config.yaml
vocab_size: 8192
beta2: 0.98
lr_head: 0.00498
max_grad_norm: 1.0
final_lr_fraction: 0.0
batch_tokens: 32768
max_seq_len: 512
doc_mask: false
Each number is 500 + 25 x the weight over its row's rms, rounded and kept within 0 to 999. Layers, rows and columns count from 0. Numbers have three digits each. The size before them is the row's rms in percent of the matrix's.

# layer 5 MLP down (transposed), 576x224, rms 0.0403, rows 445-461, columns 112-167
104:454493510524467521495521503477472501492518535503483488469539514495522507501483453454456453491475518483486521514527498481482472496509519487467539505490528471516517492499
098:469516491488500501476494476504467489504478508502465524503503525507504516478505480493441483482511498495495469506527514468512450479478463519501504496514498516515537492508
099:486553514516476502467534464487504510542448480510529501480448486481481507514498446504486495473525498474491469527496489501516505513512496515476524509505494439511512489558
092:478519515439514545526487538505477520537495438512486482484475519524507470514509515527506512517457480524505527496539494501488499516501533495494449479510459530453493487518
097:534510526455479496492475506511469494460484515496502491483549466530518541497477516521498502498528476497538505497503492487490502523503470515516460502508562502461497466479
106:488484527482446498465519515498492499489544495498483506473517495505499500496497541508506510490491478452470542492532499457484498462520500493518496501455526485532509468563
105:542523526555491481473457492507503508510533489462523468497479506539460468497531506507457519490521460519468505499514522521483514486425513496496485506485521503518495527442
102:486477480495466485511553515500542542502487513496511506490511516505497481519484507541511481504490540484514491523520479511512541499488488513534513480435487464453515506490
099:508482517523463523527508487496411462501465508538522501489494483528450528508496507503470482480485522493517501493458521512506538559501499522501513526527520454490538513553
099:542508467494461519494500500478490491490545482449459501499459517492506488503464492494464476490481477460501496545456498456505534483553475477494499487560519493510539522542
097:502504515466469485514517511471508516520504493487561515510482558492518492496492491512455521502505498486482529483496544521497481476498495507471513453488518503530508527507
104:495487545495492498530522442508498467510525538523526521527519480493527457488485463480556516492434493499466522488480478507457488488484471491531564493487497475501533500484
103:468508517500505514523552508442466493461490502480463466516507456440443494513503506455475493521522484482491509492466511510512506524536473543513503499480507500522467504532
095:489494493486503491507467493485493528534477503488475489485508535480542512414511529535508482481525476527500507510452508484471473481474482496498460438464554518495487507501
096:539510545481514493491473502528478523473486549516504478539474506508463429512499495497510482525506490500488472495501541500528467518526497476486479432509516525483473490488
094:486532523497473471513497530518485527488465505499471483467534488523541543533471507536494499528549498538495478501525505557521470526506517487487493505525461511466496477478
099:511479514475500490500525501497503501464488520542519509508465521458485486501533512507485490508512519535542501505490524493490470508483504507521432466483480482515479539474
# layer 5 MLP gate, 576x224, rms 0.0447, rows 446-461, columns 112-167
106:472435520490494477508548489470550475529528524517521482486517484503485503460477472512481486498465497560482526549460513503475499491508497472512506520524492472506533475488
099:545494494504507509488502463445523467573516495490461517485505468524471459492532455498482495479509498516534500502439488499516508504496500506498439510507505482524523511530
097:515464522528496490509512475458496497478455533487505519539504481452560489522515522485531480501479532485531484500494505507536510478496488458465517491503518475504547535489
101:562533550521488506467483508487456481479461515492508464539517491517518487524516523535506488527460453497454499472488527477493509551461481525553525495485494497504531511430
107:450479508451516504507522493441549461504474511492558493499537521480488520524529505501538514516531511465544486517513515515476483503468479531482510503491542495471511489478
109:497528525487491527463489490545503485509512496508522480484507509508569536558486485538481491528428488530487508506525458519484499498500447531489511514512517493497497514467
097:466505512483522509475530498512514463535471526514509492488506467522468527460454524497511474473479494475517527508537484542540447500497530486527492490510494484462536493512
102:473430517487499486518493512493529468480496520504544504499491449485524476526499546522570536495491513489487522503525480476521477488510493499532512475496547526511478507476
102:495472511463511496526465517508491479496481489474467527486475516496490510477437493526514484463491459490546514477505486482536517493523558497518533480498476514530519494508
092:519459533528517492481455448472507519506537520475503477512454509527472484498527505494505506502512533483496484469496522480481495509460510467503517551514503523498458491508
105:471480483498522518497492512490498518449490544509508507461538493535490545501478517458484507505473517497512500500447492531498441476510489491520496501510433484487471535456
106:486492491479536522468486510500516535508491523485499455513493471475505528525489520509510521472543482482481478548453518525503517538483450511557510504526471477484519524509
097:475503540472439471471515515506510510486532497489481512532504498465510466480535497533500501453485473505489501492483545503517485530506462503479467493459461509469451505510
098:496510507489525474520470500463507464509487556452510496495505538508470486481483484494497480485511463499517477481508505531483492530508461457480490464483493513477496525522
095:485542466476449464513466487532519496511434486539500493486527489509479523544531524477486524499491414539532517477516498535494494486503481457526494525468485512457490511489
101:480498479475467529515470490523523531534455519498531515489491504500507511530507495553551488503463531514487506512503444501539488497528446528513486483491513450516473493453
# layer 5 MLP up, 576x224, rms 0.0442, rows 446-461, columns 112-167
109:466505535449488470501547510462499506553545536486519478494540465515493514534478468503454463478460478518496535548482522479478519475514539462514503511527501506537527483511
096:461466524484485484513517462498451445501470465512444512479509511461531519499504487518461471484522500488477476505490505504512507502490468506506489532519507424545492503449
099:520498535560494479494532496499500526451496509546462523521506472491535493555566540502537517540488543478507493451509527515514532482475511452485469499478523500548495472513
099:510536481526465505534460495561518490501470517514485487522530475440473512489489523543490496493482454501456513534470490535481509543552470516497490454500470485538472545465
102:475509468478534514482530504508502484535509478465507493510483487494491452535520511496520485470465468477450519461526457530525502513481529470502433495515507459511492509530
104:549507564494575502492528499490538511511503459512474469507488487536526503529489523538488514469481488498517521522520512477449492537486506489453448462524494514465529493490
105:511506542506475494517525481483514546451476520515454486516560489480447484503489509499516533511474479520522498509488536471527513503489495503515523509507474494508457485521
099:538532470485481487489484469445504500455494473501493515492508498506452503507525519472493526526536520469493520496454486468490460516445513511518511475522524487493461476505
099:508499500490469494452521515473494495517483504489514496493529525488537499535533478533504548574499483488470539460447482541470527513447496493484532499542481492520496485529
094:456463466488516511505485474474519500553519503515471518525458467472473531534501488511535492465511486493490506479485475482445519465532536498508491496482460498525499500490
103:505527502485518511446523526507513526494462542508501468497482489529528522516533500489523497528483524500500517485493485499506475523514478500486441521544498525465494501507
104:532511472508472486519490485511506502498484511488484539502527484550493493494554498495562490475524524479548477520535482550538513499485473501496480478478519511501468498504
094:469538477463442500497467497517500516457495517564460468524497493481488499525540545489498483509532539496464511493483480488485492497506467486489473475479495468442470547498
093:502486513516523467473455479481496525530498510460512489530516476464482536492505512532526471531473456492524541514507491495472464513487462453472482527481546449481530501505
098:486506538489508534468505481495470469545534458476500522511479499488503453524504487459504471513508536511510518508533561477464449520482467504524533487508467517525463507502
102:460517470486521486481501493455519482535509467519488487472480509481555459487489505466496485551475469502471515458519480480455524482497504476524519491484461492539502516482